{"n_layer": 13, "d_model": 160, "n_head": 5, "n_kv_head": 5, "head_dim": 32, "d_mlp": 448, "vocab_size": 1677, "activation": "swiglu", "norm": "rmsnorm", "norm_place": "pre", "norm_eps": 1e-06, "positions": "rope", "rope_base": 1020.0, "rope_fraction": 0.5, "qk_norm": true, "attn_scale": 0.291, "bias": "none", "tie_embeddings": false, "parallel_block": false, "extras": ["local attention windows", "value residuals", "a smear gate", "learned residual scales", "capped logits"], "init": "normal", "init_std_qkv": 0.0434, "init_std_o": 0.0, "init_std_up": 0.0434, "init_std_down": 0.0, "optimizer": "muon_variant", "lr": 0.00414, "beta1": 0.95, "weight_decay": 0.066, "lr_head": 0.00768, "warmup_steps": 55, "schedule": "cos", "final_lr_fraction": 0.0, "batch_tokens": [16384, 32768, 65536], "seq_len": 768, "doc_mask": true, "train_tokens": 137500000, "steps": 3922, "dataset": "wikipedia_en"}
Each number is 200 + 20 x the weight over its row's rms, rounded and kept within 0 to 999. Layers, rows and columns count from 0. The size before them is the row's rms in percent of the matrix's.

# layer 3 attention query, 160x160, rms 0.121, rows 75-95, columns 80-159
086,209,183,223,197,197,189,182,196,195,211,188,185,220,189,194,210,198,232,155,220,183,209,193,199,197,162,221,237,209,222,198,187,195,192,216,218,212,212,202,198,162,191,185,199,172,211,211,211,179,203,216,195,194,188,205,239,200,215,199,188,170,193,200,200,179,182,180,220,175,212,219,223,176,262,203,183,208,182,200,174
114,200,201,198,186,197,196,200,207,226,237,187,208,208,181,231,241,167,182,203,192,195,204,199,212,228,215,211,189,186,232,245,200,190,229,198,187,205,200,190,183,224,207,203,221,201,174,219,227,205,197,211,229,215,173,204,180,202,184,226,217,192,192,192,196,188,206,225,200,139,213,227,195,202,174,199,165,201,185,230,188
114,168,179,206,230,234,224,206,182,203,181,197,187,194,186,180,163,189,173,186,175,160,206,219,186,231,183,199,205,198,188,219,179,183,204,215,207,212,197,217,191,192,198,236,209,217,210,194,207,183,210,221,210,241,167,200,186,169,161,216,194,181,170,213,221,165,211,199,191,210,193,202,231,184,166,208,178,183,231,169,190
112,186,205,167,250,187,231,207,190,239,214,209,218,194,199,211,224,192,196,202,209,207,222,213,192,183,201,184,147,184,191,205,202,167,230,196,196,213,180,193,228,194,232,223,196,193,175,191,213,211,223,255,195,215,226,214,210,201,184,196,202,185,203,206,214,237,240,187,219,178,168,222,198,200,227,196,199,197,187,186,183
121,217,225,196,206,212,218,216,212,222,207,199,202,192,141,196,228,201,185,181,232,191,203,198,194,220,208,200,184,202,165,229,181,182,228,195,196,217,214,238,221,185,219,193,182,201,201,206,198,161,193,196,218,190,188,205,230,239,188,193,204,193,163,182,221,187,233,218,223,198,239,178,210,211,217,179,199,233,162,185,229
105,178,197,204,204,175,194,194,226,150,205,230,217,175,183,203,251,215,177,257,209,195,228,212,176,241,186,218,221,206,208,175,200,233,215,172,223,199,158,177,217,215,191,212,209,176,196,168,193,197,193,201,216,201,188,212,196,198,211,173,176,235,178,219,220,231,174,205,212,222,210,203,173,175,223,189,205,216,171,188,172
107,187,199,216,195,199,192,184,214,209,186,203,187,212,244,205,157,173,182,180,189,203,209,192,244,194,142,223,207,185,185,222,187,177,168,215,162,185,212,202,184,185,192,222,182,184,210,207,214,212,223,183,183,196,191,210,234,208,192,219,185,246,202,212,191,168,189,203,239,191,179,215,184,186,242,184,193,232,214,190,223
111,177,156,198,233,217,195,199,183,224,172,233,203,200,206,206,191,201,222,181,189,237,214,193,191,198,216,172,209,234,190,208,218,208,219,217,184,193,210,173,196,220,179,209,234,202,191,194,212,201,195,214,200,231,166,170,191,193,175,154,225,221,212,167,185,178,223,189,186,189,195,170,210,189,197,196,222,222,188,165,176
113,215,161,188,210,190,205,218,199,214,219,208,184,176,252,226,202,206,183,199,211,203,188,183,224,175,137,202,191,185,201,221,216,216,192,191,182,195,219,229,204,205,204,172,207,186,197,209,216,252,212,184,193,201,165,186,181,231,200,192,221,191,216,193,223,158,202,219,208,223,180,222,205,225,190,249,202,219,188,213,205
105,206,177,176,191,167,204,190,164,189,191,242,242,229,190,232,202,212,231,196,201,171,220,222,187,181,198,200,205,199,194,199,170,182,188,179,207,191,162,203,152,198,224,185,176,214,199,236,210,273,212,226,227,214,200,184,190,203,206,224,176,205,190,203,222,221,202,232,188,234,240,202,180,199,202,159,236,208,214,198,236
110,224,169,195,203,161,211,208,189,182,194,216,204,192,182,227,223,191,174,225,193,196,205,178,185,181,188,231,163,184,200,222,188,177,209,186,223,239,233,184,210,203,209,229,185,235,208,189,211,205,172,209,168,204,208,230,214,207,203,227,160,169,185,217,207,220,168,202,164,193,186,180,232,201,159,204,211,198,195,194,201
102,243,173,157,183,197,184,222,190,196,190,203,175,212,168,198,205,212,192,230,243,209,199,211,208,182,215,212,220,171,198,230,172,150,168,203,170,213,186,172,152,215,184,196,169,156,212,209,213,200,184,200,205,230,213,236,220,211,168,227,210,170,229,229,196,194,215,205,212,193,224,231,231,191,213,206,213,193,224,184,188
105,185,177,193,192,207,213,162,177,185,176,213,175,194,225,181,210,226,205,201,228,207,214,175,174,189,227,203,166,186,217,210,190,208,185,196,181,209,181,188,246,206,186,187,180,206,175,178,218,175,220,197,186,219,222,194,192,211,205,168,228,221,181,236,165,183,173,198,197,212,193,173,190,232,212,193,201,183,221,185,209
117,203,201,183,188,219,199,193,191,182,157,155,175,184,230,183,204,197,186,196,257,218,214,193,170,210,193,226,201,222,193,225,192,248,188,217,163,197,228,178,209,183,222,225,178,212,191,215,209,186,207,213,184,171,182,174,189,228,205,168,218,175,180,227,222,180,195,191,231,209,214,208,191,227,203,195,204,177,227,227,208
109,152,201,232,204,205,173,198,189,178,214,187,214,192,184,172,198,217,197,213,232,207,193,197,185,205,214,230,228,208,182,195,217,179,213,214,192,179,203,178,221,200,206,192,220,195,167,214,206,236,221,192,205,209,237,179,166,178,188,212,191,197,226,208,201,220,161,201,265,201,199,196,209,209,214,186,189,224,213,173,228
100,162,198,154,237,207,184,203,197,219,169,227,234,147,174,217,243,165,185,199,189,213,215,211,172,199,221,179,201,209,197,185,216,234,195,165,203,202,214,226,226,189,190,224,182,196,191,204,178,231,211,219,223,205,228,185,197,223,210,212,171,189,200,203,205,188,218,203,186,196,170,227,180,183,209,198,211,185,184,202,159
111,185,208,173,215,234,237,168,184,200,226,228,236,201,208,199,191,244,202,221,233,205,220,229,235,230,188,197,191,203,213,199,240,205,217,224,182,222,206,217,209,182,201,232,210,225,214,200,217,200,176,206,208,195,164,210,201,229,168,189,182,220,194,185,242,232,199,191,199,200,185,190,188,192,196,194,183,230,163,216,185
104,176,187,198,174,143,184,211,221,225,215,180,201,178,221,182,198,215,170,229,185,194,208,207,199,202,230,199,198,134,203,189,222,209,200,207,210,225,196,204,162,182,236,228,198,189,188,213,187,189,203,187,174,232,196,194,219,184,223,210,199,180,209,191,203,262,195,194,191,213,214,213,206,219,192,223,195,178,182,176,203
115,186,199,182,204,207,210,215,210,189,192,239,207,185,208,204,200,192,216,186,233,201,201,182,224,216,191,169,185,212,177,215,193,171,234,200,206,221,218,206,184,194,202,174,174,199,199,219,201,210,230,166,224,245,202,234,233,196,206,212,206,219,174,170,210,168,203,218,151,165,195,224,242,192,186,186,203,216,198,218,180
104,213,227,156,200,165,197,230,206,207,198,181,226,204,210,223,212,236,222,242,205,219,200,190,214,193,226,211,218,175,210,190,197,196,164,181,189,195,216,211,199,204,199,219,213,180,207,195,184,228,214,193,185,188,229,169,176,222,199,196,196,237,184,181,205,163,221,182,180,208,243,238,216,197,228,197,217,191,184,199,235
107,197,209,152,212,185,190,194,186,206,154,193,177,205,229,207,194,194,164,196,177,190,234,189,190,207,170,195,192,203,229,175,208,186,207,202,197,185,191,198,187,170,197,207,180,198,207,180,175,206,176,218,197,231,206,189,198,166,149,194,221,204,169,189,220,158,224,149,180,214,183,190,195,189,247,216,224,222,194,205,189
# layer 3 attention key, 160x160, rms 0.127, rows 75-95, columns 80-159
101,214,215,212,236,174,223,222,182,193,196,190,207,234,201,194,199,237,203,190,166,205,169,198,190,216,186,194,244,201,201,198,222,196,217,208,221,213,209,220,199,173,207,203,202,229,241,205,197,214,187,210,177,182,174,215,213,232,205,199,174,227,187,225,219,221,228,211,213,185,219,210,203,209,233,192,206,190,240,179,210
100,176,197,173,218,222,195,174,247,252,209,214,199,200,202,194,192,211,179,184,220,189,218,202,162,198,215,187,216,242,194,203,186,202,189,174,257,181,190,166,198,186,207,178,187,191,214,207,173,187,169,219,203,193,221,226,183,182,187,195,182,184,199,214,184,196,226,182,167,175,185,209,203,202,200,173,234,186,195,216,207
115,192,218,192,210,212,190,182,193,208,185,197,205,214,154,197,216,205,202,228,183,206,199,210,225,197,223,206,189,198,214,203,195,201,171,171,191,209,189,217,196,186,179,187,197,172,188,173,203,197,181,186,178,183,226,216,187,187,226,225,184,202,239,238,189,177,250,197,184,190,204,163,207,163,232,183,251,177,184,214,148
105,205,186,221,188,202,190,238,210,227,222,193,227,192,219,179,215,196,225,178,189,210,199,193,187,241,197,200,167,191,195,182,221,203,188,168,196,201,156,175,240,237,177,181,185,214,211,206,164,190,170,229,182,187,215,218,199,181,215,193,177,204,210,183,175,215,192,185,205,189,173,187,193,180,187,208,180,188,208,157,177
096,183,209,247,167,165,211,186,178,196,226,174,213,237,186,201,243,196,202,213,174,188,165,195,202,211,201,168,190,176,199,199,211,236,223,197,228,205,216,161,179,188,194,179,212,196,195,204,223,172,198,218,197,198,196,224,196,210,180,187,207,202,189,220,185,234,193,183,172,214,207,222,162,212,148,183,227,195,209,164,190
106,172,199,224,207,213,175,189,171,184,222,190,187,219,165,202,191,220,207,186,221,196,201,168,213,167,207,198,174,171,210,258,233,206,211,191,222,195,237,184,175,196,228,186,200,253,219,203,218,188,213,189,180,186,196,178,191,200,183,206,209,232,215,165,189,224,219,208,216,200,199,196,204,196,183,190,185,202,215,207,202
098,195,188,212,178,219,180,211,167,163,211,205,160,182,192,205,237,178,189,181,177,204,215,189,159,225,203,198,200,215,203,177,201,214,186,201,197,226,187,235,207,219,221,207,175,180,190,187,182,195,160,200,213,210,213,224,170,207,233,202,190,170,203,215,248,187,218,198,221,198,199,196,188,221,186,197,208,201,180,215,195
108,210,183,206,213,239,210,210,173,231,196,197,189,221,217,224,220,188,193,205,172,187,182,209,196,160,211,188,219,240,200,191,204,244,182,172,215,219,187,214,214,179,191,180,194,192,215,205,207,233,199,250,204,191,237,187,217,189,151,225,194,178,196,222,196,221,181,204,189,184,164,193,192,175,201,228,238,226,253,190,199
114,197,222,222,170,207,205,209,204,171,187,191,177,189,177,168,225,205,215,200,193,189,192,188,174,227,197,203,192,195,189,163,169,199,233,155,168,224,191,194,212,203,215,200,215,218,174,228,195,183,214,203,199,205,217,202,194,187,202,223,191,181,196,242,194,226,225,204,173,193,212,205,215,192,223,199,203,198,242,170,174
102,188,210,228,203,181,227,215,254,193,182,234,215,197,186,177,200,189,213,231,220,187,182,230,234,192,186,200,217,171,212,198,224,188,189,177,216,186,206,194,212,202,178,201,184,197,189,215,188,218,204,194,196,184,236,217,181,213,232,201,206,213,193,187,189,207,191,209,205,209,185,220,232,278,198,226,217,184,224,189,195
099,200,204,195,176,199,202,185,242,191,225,192,242,218,204,191,220,205,216,173,190,198,252,221,205,242,253,197,202,229,234,163,219,221,168,215,191,220,200,212,205,199,217,172,168,192,175,211,207,189,215,223,220,212,183,204,225,201,185,233,208,189,191,225,223,234,205,243,227,203,199,207,211,203,204,204,226,187,155,214,193
097,170,208,215,207,146,192,234,218,214,210,200,215,191,204,201,194,153,224,198,170,193,206,191,226,208,166,171,187,210,198,221,183,199,192,246,193,178,180,212,187,254,204,193,219,193,221,209,200,179,202,185,154,171,213,203,182,202,217,195,193,188,211,219,215,213,205,207,206,193,182,225,213,171,173,205,160,201,189,214,248
098,206,179,210,213,197,214,202,199,187,217,152,184,219,180,174,196,182,203,218,148,242,203,198,195,229,220,228,210,210,203,187,215,192,202,216,194,178,203,222,198,228,180,211,210,221,205,168,211,194,200,176,176,155,212,203,203,216,186,232,186,184,203,170,197,195,234,215,212,188,212,211,202,199,206,209,225,204,213,233,197
107,189,188,229,204,216,183,198,187,206,215,220,177,201,183,238,209,212,191,211,179,182,209,220,220,195,213,197,202,202,179,190,203,226,204,204,177,186,213,181,211,212,157,168,185,235,235,190,183,203,197,202,204,212,207,186,193,178,210,170,164,188,199,198,228,210,209,202,171,217,222,192,203,167,196,198,186,194,187,195,183
104,222,161,188,227,234,224,190,232,193,180,173,192,203,181,252,184,174,222,200,218,171,212,214,187,205,182,217,224,173,199,229,189,231,191,229,197,182,162,186,215,214,217,177,196,192,188,170,210,197,198,186,196,180,181,203,191,165,204,208,179,167,210,200,226,180,212,177,168,186,214,211,195,190,220,232,192,171,186,205,168
096,194,190,204,198,201,235,200,153,216,181,207,164,211,193,231,182,221,197,204,214,174,218,203,226,186,203,221,199,214,202,244,242,190,227,200,176,205,183,194,219,208,180,152,190,224,187,172,195,241,180,180,174,191,200,201,200,190,199,172,183,189,198,207,200,214,192,187,209,173,242,150,249,230,211,232,203,209,214,197,176
105,241,195,219,218,199,193,214,210,180,183,204,202,190,212,204,236,232,193,240,204,199,203,174,182,203,178,194,183,227,192,199,139,205,225,186,235,193,177,191,237,196,173,175,194,211,186,224,166,210,185,186,190,204,160,158,225,183,166,220,209,214,180,189,176,202,194,184,180,179,183,225,216,231,204,244,200,218,221,216,208
102,194,203,218,188,170,236,175,215,210,185,227,174,209,192,249,219,218,200,160,205,204,234,182,179,210,202,214,200,181,182,213,230,173,173,207,205,204,200,202,193,190,201,221,190,174,204,184,231,177,185,213,200,200,176,219,198,186,231,197,185,176,198,193,204,186,194,214,156,201,242,177,173,209,191,213,235,203,185,160,177
090,179,233,219,206,201,251,202,199,209,241,230,147,220,211,247,192,190,197,227,204,181,157,211,187,201,183,193,205,218,211,204,218,202,203,196,197,179,184,249,172,208,212,195,201,207,220,232,202,185,183,213,200,198,191,182,202,169,156,173,166,201,199,224,204,178,207,204,224,243,220,181,219,224,217,206,216,170,214,226,222
101,189,261,188,168,209,201,214,242,168,174,188,216,220,177,236,211,199,192,159,204,226,191,197,202,230,179,172,202,206,166,196,192,185,200,208,168,223,179,180,199,219,200,198,198,164,197,228,205,222,183,193,207,182,200,189,233,171,222,202,201,176,208,191,176,192,209,187,185,198,180,182,188,226,231,216,211,194,191,197,209
100,178,196,187,204,216,192,168,205,194,211,211,189,174,240,213,216,218,247,200,188,217,202,187,205,186,197,202,209,196,184,187,185,188,222,192,178,211,194,173,174,198,176,184,203,202,207,193,180,161,157,217,170,206,214,166,221,208,205,209,195,185,207,228,190,190,183,186,218,235,193,212,173,176,209,195,207,200,218,188,174
# layer 3 attention value, 160x160, rms 0.141, rows 64-86, columns 80-159
096,237,205,195,213,186,203,197,194,243,200,194,235,182,172,217,166,180,209,153,217,206,204,189,205,193,207,155,181,188,206,224,186,198,219,199,221,171,238,179,195,223,199,209,182,207,219,187,214,185,200,214,201,179,236,207,222,196,207,184,195,186,180,176,221,208,202,211,216,190,176,172,217,176,159,204,163,219,183,195,160
098,180,190,182,209,208,144,170,139,207,203,208,176,163,178,161,182,185,192,195,202,202,200,235,245,174,214,205,188,212,202,209,187,222,212,198,205,178,191,203,197,220,193,193,183,171,230,220,201,183,194,235,198,202,226,207,204,224,195,183,196,212,212,212,220,171,218,196,174,210,189,187,234,201,218,239,202,207,230,238,199
088,214,206,214,230,209,204,192,178,203,215,188,172,210,248,199,222,186,195,231,193,199,200,195,189,221,202,179,195,211,192,189,218,195,253,189,200,189,209,182,209,212,191,204,217,213,205,203,218,175,207,212,191,210,231,203,233,185,223,202,155,226,192,227,206,219,218,216,202,206,210,190,232,176,225,209,192,200,196,236,200
107,200,187,231,198,184,231,192,175,221,142,229,235,184,174,174,210,152,206,194,208,174,213,203,195,196,213,197,219,220,213,199,230,191,191,193,223,213,215,183,215,213,187,218,155,176,221,179,219,155,194,176,209,199,168,170,180,189,191,179,202,223,185,216,217,233,181,175,215,225,202,222,203,193,189,195,183,178,226,197,176
094,201,195,216,211,210,213,217,197,221,190,208,191,210,228,192,206,215,226,194,224,178,165,224,194,170,217,191,195,174,184,188,183,169,176,197,208,197,167,229,184,194,217,234,178,208,184,217,229,217,197,178,169,193,220,211,189,207,194,179,165,176,222,194,208,205,168,218,192,226,185,206,183,201,187,223,153,204,172,214,219
088,239,193,251,225,189,234,207,223,174,191,199,181,196,192,174,186,181,179,184,190,227,198,221,195,224,166,222,222,208,233,220,182,222,230,214,188,168,191,174,192,189,200,234,160,204,196,188,192,189,185,200,227,220,231,182,195,217,185,184,186,197,203,217,202,213,180,175,218,196,193,201,216,210,216,204,206,195,227,188,214
090,197,215,203,204,156,189,216,209,212,202,182,179,197,217,175,189,197,205,221,206,214,222,198,211,232,200,169,219,217,224,203,169,184,230,184,212,202,194,233,202,203,205,217,199,207,245,234,210,193,139,162,202,202,195,198,201,233,172,193,205,191,166,188,177,211,192,227,220,196,206,153,171,222,211,234,226,187,174,178,166
086,193,193,180,208,221,229,160,173,208,186,224,227,209,219,213,177,207,188,183,218,245,188,187,213,205,213,207,203,183,265,187,211,185,205,217,201,198,225,180,200,240,193,209,158,192,211,192,208,193,188,202,222,214,200,175,179,181,195,213,244,224,158,241,172,195,182,197,179,242,193,179,197,183,211,190,205,160,214,178,187
103,200,203,209,186,204,192,198,166,188,193,224,162,215,212,207,202,207,233,236,197,139,205,171,172,202,161,178,193,186,206,223,211,247,230,231,198,195,167,204,156,185,202,178,198,246,203,215,205,176,228,234,204,207,211,189,180,223,206,213,224,197,200,188,204,215,188,180,221,182,229,198,218,208,196,202,204,235,188,195,180
093,194,229,167,150,236,218,218,168,178,210,212,204,224,179,180,210,167,198,192,218,175,225,207,227,217,226,203,174,222,191,215,215,192,237,189,243,195,187,208,190,212,179,207,177,180,168,169,205,209,165,197,200,196,205,232,190,199,199,192,201,194,199,205,205,190,209,221,170,199,182,213,237,211,230,201,198,174,180,206,217
092,211,153,228,198,230,193,198,201,187,183,207,225,221,229,214,242,194,189,198,189,181,223,195,213,213,197,208,177,215,198,186,205,181,221,223,217,223,183,210,201,198,229,215,247,223,230,216,188,210,184,178,198,222,197,234,222,206,215,188,207,235,198,183,203,244,194,186,208,208,203,205,217,211,207,206,171,159,233,212,216
100,182,227,189,194,220,197,186,161,193,236,194,195,206,213,203,179,230,197,204,183,204,210,208,205,224,193,202,206,178,163,184,186,249,237,211,193,216,221,228,188,216,197,217,205,185,174,187,196,202,205,189,209,171,201,159,210,194,210,221,182,208,195,182,220,227,181,228,170,162,218,215,189,215,186,209,199,189,185,192,208
095,206,234,184,174,188,216,174,208,198,205,204,211,209,215,191,173,177,208,205,188,223,193,187,202,220,216,215,187,153,219,195,158,167,234,255,208,208,220,177,229,200,219,202,223,218,184,188,216,207,227,208,190,198,157,227,193,194,174,186,201,191,208,229,228,213,160,201,195,204,202,181,172,200,163,194,227,198,157,170,175
091,215,229,213,180,211,228,202,198,180,179,230,187,194,205,216,174,215,204,188,224,212,184,191,226,223,204,203,178,177,222,200,178,201,181,234,225,190,228,190,193,178,194,186,243,283,193,169,223,182,185,195,198,204,195,218,228,225,221,222,197,178,217,214,228,212,187,214,148,214,213,191,186,208,222,190,191,189,194,196,207
089,160,211,225,198,231,197,249,216,201,200,201,148,212,210,234,209,218,239,230,196,190,222,206,207,214,202,208,216,218,205,215,224,212,207,192,205,193,204,230,214,195,235,207,237,214,208,219,213,187,209,187,204,171,205,248,215,198,217,190,214,180,213,190,188,177,189,212,196,158,210,225,221,183,179,206,199,195,212,206,202
109,208,228,165,235,215,172,210,223,154,251,163,197,228,191,217,209,188,208,200,232,211,231,202,195,207,219,180,195,204,212,166,139,220,219,206,196,223,221,183,194,224,180,177,190,210,200,164,197,184,225,177,225,158,215,188,209,211,215,183,195,216,189,190,209,185,190,221,213,200,210,196,200,223,208,189,188,201,176,201,232
095,173,203,219,180,215,212,212,186,167,179,170,187,196,232,208,228,195,186,213,226,185,217,199,203,246,212,205,190,169,175,226,182,182,233,186,195,198,186,190,185,205,224,219,206,168,190,182,228,216,155,227,219,191,176,193,190,208,217,183,185,212,221,180,187,217,213,197,184,177,186,200,201,161,172,221,217,242,207,164,221
100,186,222,199,183,222,176,213,178,188,183,236,202,203,179,186,192,219,231,228,165,186,208,236,205,235,186,228,186,183,198,192,159,162,217,202,229,218,187,199,226,225,221,212,216,223,182,227,190,173,213,199,170,199,195,205,237,216,210,219,205,189,223,204,205,180,195,209,163,170,185,182,195,209,181,211,218,218,188,229,179
089,207,204,212,207,233,185,233,205,185,216,186,204,175,219,183,207,227,154,225,185,227,241,178,183,227,231,202,209,204,193,184,156,231,199,235,234,212,191,183,231,184,217,217,182,217,175,211,211,216,223,209,194,170,206,232,191,220,190,186,208,220,213,216,200,236,201,188,184,178,210,174,203,214,183,170,214,166,210,201,216
099,230,174,167,214,215,185,224,201,218,228,173,232,207,183,213,194,221,178,202,186,235,182,232,172,208,206,214,208,190,199,195,185,192,213,209,189,199,182,194,220,239,232,251,228,209,202,261,208,177,188,207,200,214,193,191,221,187,188,173,169,217,210,197,201,186,190,227,215,198,212,211,221,194,182,223,221,188,204,214,165
098,200,198,182,202,225,203,205,172,221,190,199,171,215,244,210,184,181,246,217,236,192,205,230,186,195,191,222,240,215,174,198,217,185,228,220,222,143,230,200,175,217,172,199,235,162,236,202,200,205,201,187,178,171,186,212,213,173,231,213,181,199,230,188,190,225,199,210,212,212,198,214,235,197,191,243,208,175,197,214,188
091,187,180,178,202,224,183,236,197,181,213,187,193,203,189,225,201,219,195,184,209,218,205,214,167,211,176,196,192,230,192,200,221,219,212,192,151,200,227,189,210,158,192,247,188,223,189,164,202,154,212,186,213,201,199,172,191,180,182,216,191,176,237,187,201,237,209,228,183,172,166,212,163,180,172,206,182,196,202,214,226
093,188,250,184,185,208,189,209,229,201,222,190,198,207,173,209,227,211,209,191,204,234,224,215,184,215,190,209,220,175,176,200,186,201,191,192,176,182,199,189,207,198,197,206,196,264,186,179,200,212,206,201,223,218,181,212,173,203,203,178,196,123,193,194,181,199,187,233,220,215,217,224,183,172,180,218,230,219,191,212,178
# layer 3 attention output (transposed), 160x160, rms 0.13, rows 64-86, columns 80-159
094,210,194,173,185,214,200,180,209,219,201,222,199,218,188,175,210,183,207,203,208,241,200,199,219,197,195,207,220,220,183,185,214,208,201,192,178,160,183,214,210,204,206,170,233,195,177,226,198,241,169,214,169,228,185,242,179,199,203,204,228,184,188,200,193,207,198,175,185,203,217,223,182,232,208,202,158,240,202,225,216
089,197,191,224,212,170,177,189,223,202,204,216,229,211,211,168,170,221,215,228,210,190,190,191,185,189,206,183,181,206,183,190,147,210,201,196,157,241,184,213,169,168,204,245,195,187,177,202,205,247,179,215,180,193,210,212,181,250,176,218,218,188,217,199,178,208,204,206,198,227,182,210,224,195,206,207,174,209,203,208,235
090,194,238,205,186,167,209,208,170,177,215,213,186,216,191,201,229,202,201,199,203,220,187,198,200,223,199,212,233,214,211,186,197,214,198,187,211,164,208,227,188,200,210,194,179,180,197,138,203,219,196,173,178,171,192,181,205,181,214,188,196,167,225,182,213,229,208,177,173,195,169,211,186,201,220,218,182,220,196,212,195
108,192,188,221,217,239,188,230,220,215,222,192,207,212,224,223,210,192,165,178,201,204,192,209,193,189,214,216,212,205,170,190,195,202,206,202,192,169,156,186,187,205,194,197,183,207,227,210,201,242,212,182,188,157,212,207,158,226,212,211,195,180,232,212,207,200,205,185,157,209,199,209,213,212,179,239,157,204,201,198,224
090,205,167,150,190,169,184,180,147,187,185,187,208,192,178,209,181,223,179,168,173,241,226,183,204,197,188,167,198,179,208,193,211,215,186,216,187,189,187,197,162,227,177,159,204,209,196,210,183,206,218,182,201,241,188,201,183,203,191,178,153,216,180,218,202,220,190,174,193,202,213,200,228,209,207,160,218,168,199,148,222
085,194,189,184,190,223,182,175,212,229,196,181,201,168,181,229,204,201,209,218,255,196,171,216,187,160,217,194,185,217,174,229,184,210,207,208,177,181,220,211,225,186,223,194,222,234,200,241,202,203,218,177,203,180,224,184,225,209,234,176,223,225,230,206,206,211,207,194,182,210,205,170,212,205,167,233,217,198,200,205,208
087,202,169,219,210,201,200,170,187,240,221,231,227,182,234,184,222,212,173,196,208,197,204,211,198,199,181,181,186,218,226,201,230,218,187,194,168,214,174,194,223,164,160,215,206,216,186,236,177,238,191,203,195,165,201,187,212,204,183,197,191,202,194,193,219,196,225,213,175,151,225,175,195,182,186,167,165,213,215,206,219
081,182,216,182,201,197,222,219,218,238,227,227,217,212,217,200,192,223,217,235,199,198,236,227,170,203,179,226,202,228,175,209,165,190,202,185,192,214,154,180,165,231,243,202,216,196,187,185,195,239,199,181,207,201,205,216,169,253,187,217,179,174,205,200,202,198,235,179,220,183,229,208,177,200,196,226,165,222,199,188,231
090,199,188,181,224,193,194,188,212,198,198,231,174,196,208,213,180,175,165,171,207,215,201,186,214,230,182,219,237,183,200,201,221,198,232,156,211,224,211,244,176,204,214,199,201,192,204,223,198,217,210,190,199,193,225,218,185,191,183,205,236,203,182,190,164,203,227,222,186,187,213,169,210,172,240,213,181,202,196,215,181
092,170,196,229,188,212,190,172,187,214,204,208,194,201,218,223,216,201,180,183,166,176,197,206,227,199,185,173,206,196,160,194,202,242,204,187,199,215,201,207,212,176,191,192,174,216,198,181,194,218,214,210,202,199,243,184,210,190,194,238,191,235,193,193,215,201,207,194,217,205,223,179,193,208,221,182,191,196,192,156,207
093,210,225,203,186,193,223,207,178,200,206,189,201,201,227,209,207,225,197,178,228,190,211,206,182,181,234,177,205,146,197,243,204,210,165,208,230,189,219,184,211,209,214,184,168,182,198,179,221,159,221,194,178,195,192,208,223,152,185,199,228,201,214,207,191,180,222,215,219,165,221,221,162,215,198,184,218,198,169,221,173
101,169,208,215,172,180,186,196,202,209,148,181,195,189,220,188,184,202,183,187,226,169,218,195,206,225,175,208,206,210,193,168,185,195,176,211,229,219,198,206,231,187,193,210,167,184,163,233,195,211,228,221,176,213,187,234,167,253,219,201,193,181,196,165,200,211,198,219,202,190,212,162,183,189,207,185,212,194,162,183,221
095,162,191,199,208,167,243,192,156,221,215,206,217,207,227,208,199,189,195,241,225,217,176,191,190,211,192,227,204,167,188,221,230,221,201,161,206,184,229,164,189,216,215,173,220,215,174,158,202,163,206,258,221,202,203,178,199,234,216,188,211,185,182,199,156,180,218,203,173,211,232,188,196,209,224,176,209,223,200,204,187
093,218,234,203,235,216,241,193,186,216,212,196,193,170,147,184,206,200,188,198,191,191,184,220,193,205,193,188,172,218,173,186,196,208,203,210,192,201,247,234,188,251,225,187,223,189,184,218,223,163,220,159,180,203,173,187,211,219,205,176,228,203,208,202,191,205,219,227,186,167,193,172,208,184,196,197,183,177,165,180,243
092,185,221,170,197,206,197,183,186,232,194,202,195,188,227,182,181,192,172,184,231,211,202,192,217,230,184,202,191,210,214,183,227,203,232,201,197,205,205,203,209,191,200,198,160,221,188,198,197,242,227,166,220,253,175,216,211,173,200,229,208,215,196,169,204,198,231,193,192,222,193,159,207,175,244,192,212,204,211,216,170
096,188,193,239,214,210,186,203,194,185,211,235,164,214,175,165,194,217,203,207,212,202,180,182,217,177,213,175,192,208,240,170,203,224,213,222,210,225,196,231,219,200,246,185,184,179,188,221,191,200,222,243,246,222,189,209,170,184,223,208,189,198,194,222,212,214,193,204,216,185,225,195,169,219,179,163,201,203,185,215,191
093,198,210,204,220,178,226,185,190,250,182,196,213,162,191,211,204,182,163,195,207,161,209,198,209,239,218,202,175,238,193,189,224,200,201,185,201,215,207,204,194,197,223,198,209,217,223,151,210,204,223,228,199,210,205,206,240,157,178,190,176,197,196,183,188,194,209,204,196,232,187,189,167,212,220,181,234,202,186,220,214
097,211,186,184,235,170,196,212,192,218,204,219,160,206,227,185,221,187,203,180,192,192,205,202,196,224,215,215,185,164,228,152,175,203,194,220,223,182,204,201,199,206,198,182,190,179,196,194,249,197,205,213,207,238,175,183,217,223,182,160,187,215,175,181,180,206,193,187,181,204,197,181,201,221,191,226,222,234,192,161,205
090,199,188,192,185,173,152,206,194,225,175,179,215,229,180,191,248,243,201,231,232,186,181,185,227,165,197,202,172,181,197,202,214,218,212,220,219,200,198,205,182,220,182,223,189,193,194,219,204,180,204,221,204,197,160,240,192,221,243,202,174,221,191,218,210,209,197,237,190,212,214,195,205,193,199,184,209,211,216,226,206
100,196,189,194,215,208,214,187,182,184,204,186,165,203,208,204,213,215,240,203,191,171,172,194,218,187,219,216,185,209,201,208,194,168,148,231,193,187,187,175,219,203,223,203,185,201,197,248,201,214,233,193,207,201,196,177,209,248,167,190,170,201,185,180,223,225,205,188,177,193,211,212,158,191,193,214,221,187,155,187,181
095,202,228,181,196,203,192,153,158,178,206,224,185,212,197,206,205,216,190,188,187,198,251,185,209,181,192,190,206,192,219,187,197,217,222,211,186,192,208,219,242,172,200,227,175,167,199,192,185,226,192,177,183,226,210,181,174,193,240,180,212,191,187,198,201,203,198,210,186,217,193,232,228,173,180,190,200,186,205,202,190
086,206,178,189,187,195,171,180,178,199,158,200,199,167,207,187,211,173,186,221,184,203,185,198,171,181,195,215,203,202,201,194,206,219,182,220,255,193,199,179,196,214,231,210,225,218,144,198,196,191,241,203,206,211,209,230,203,188,196,183,200,191,239,208,225,186,192,164,193,203,186,176,205,185,186,203,216,205,158,220,194
093,195,158,217,169,201,133,238,177,194,200,202,167,173,192,199,193,182,202,228,209,177,218,202,203,213,194,238,166,210,232,198,214,237,202,202,222,183,199,206,213,162,209,219,221,180,171,194,204,206,172,206,219,191,169,207,225,213,213,188,197,180,189,199,185,184,207,220,216,222,224,212,210,206,207,177,208,203,152,177,208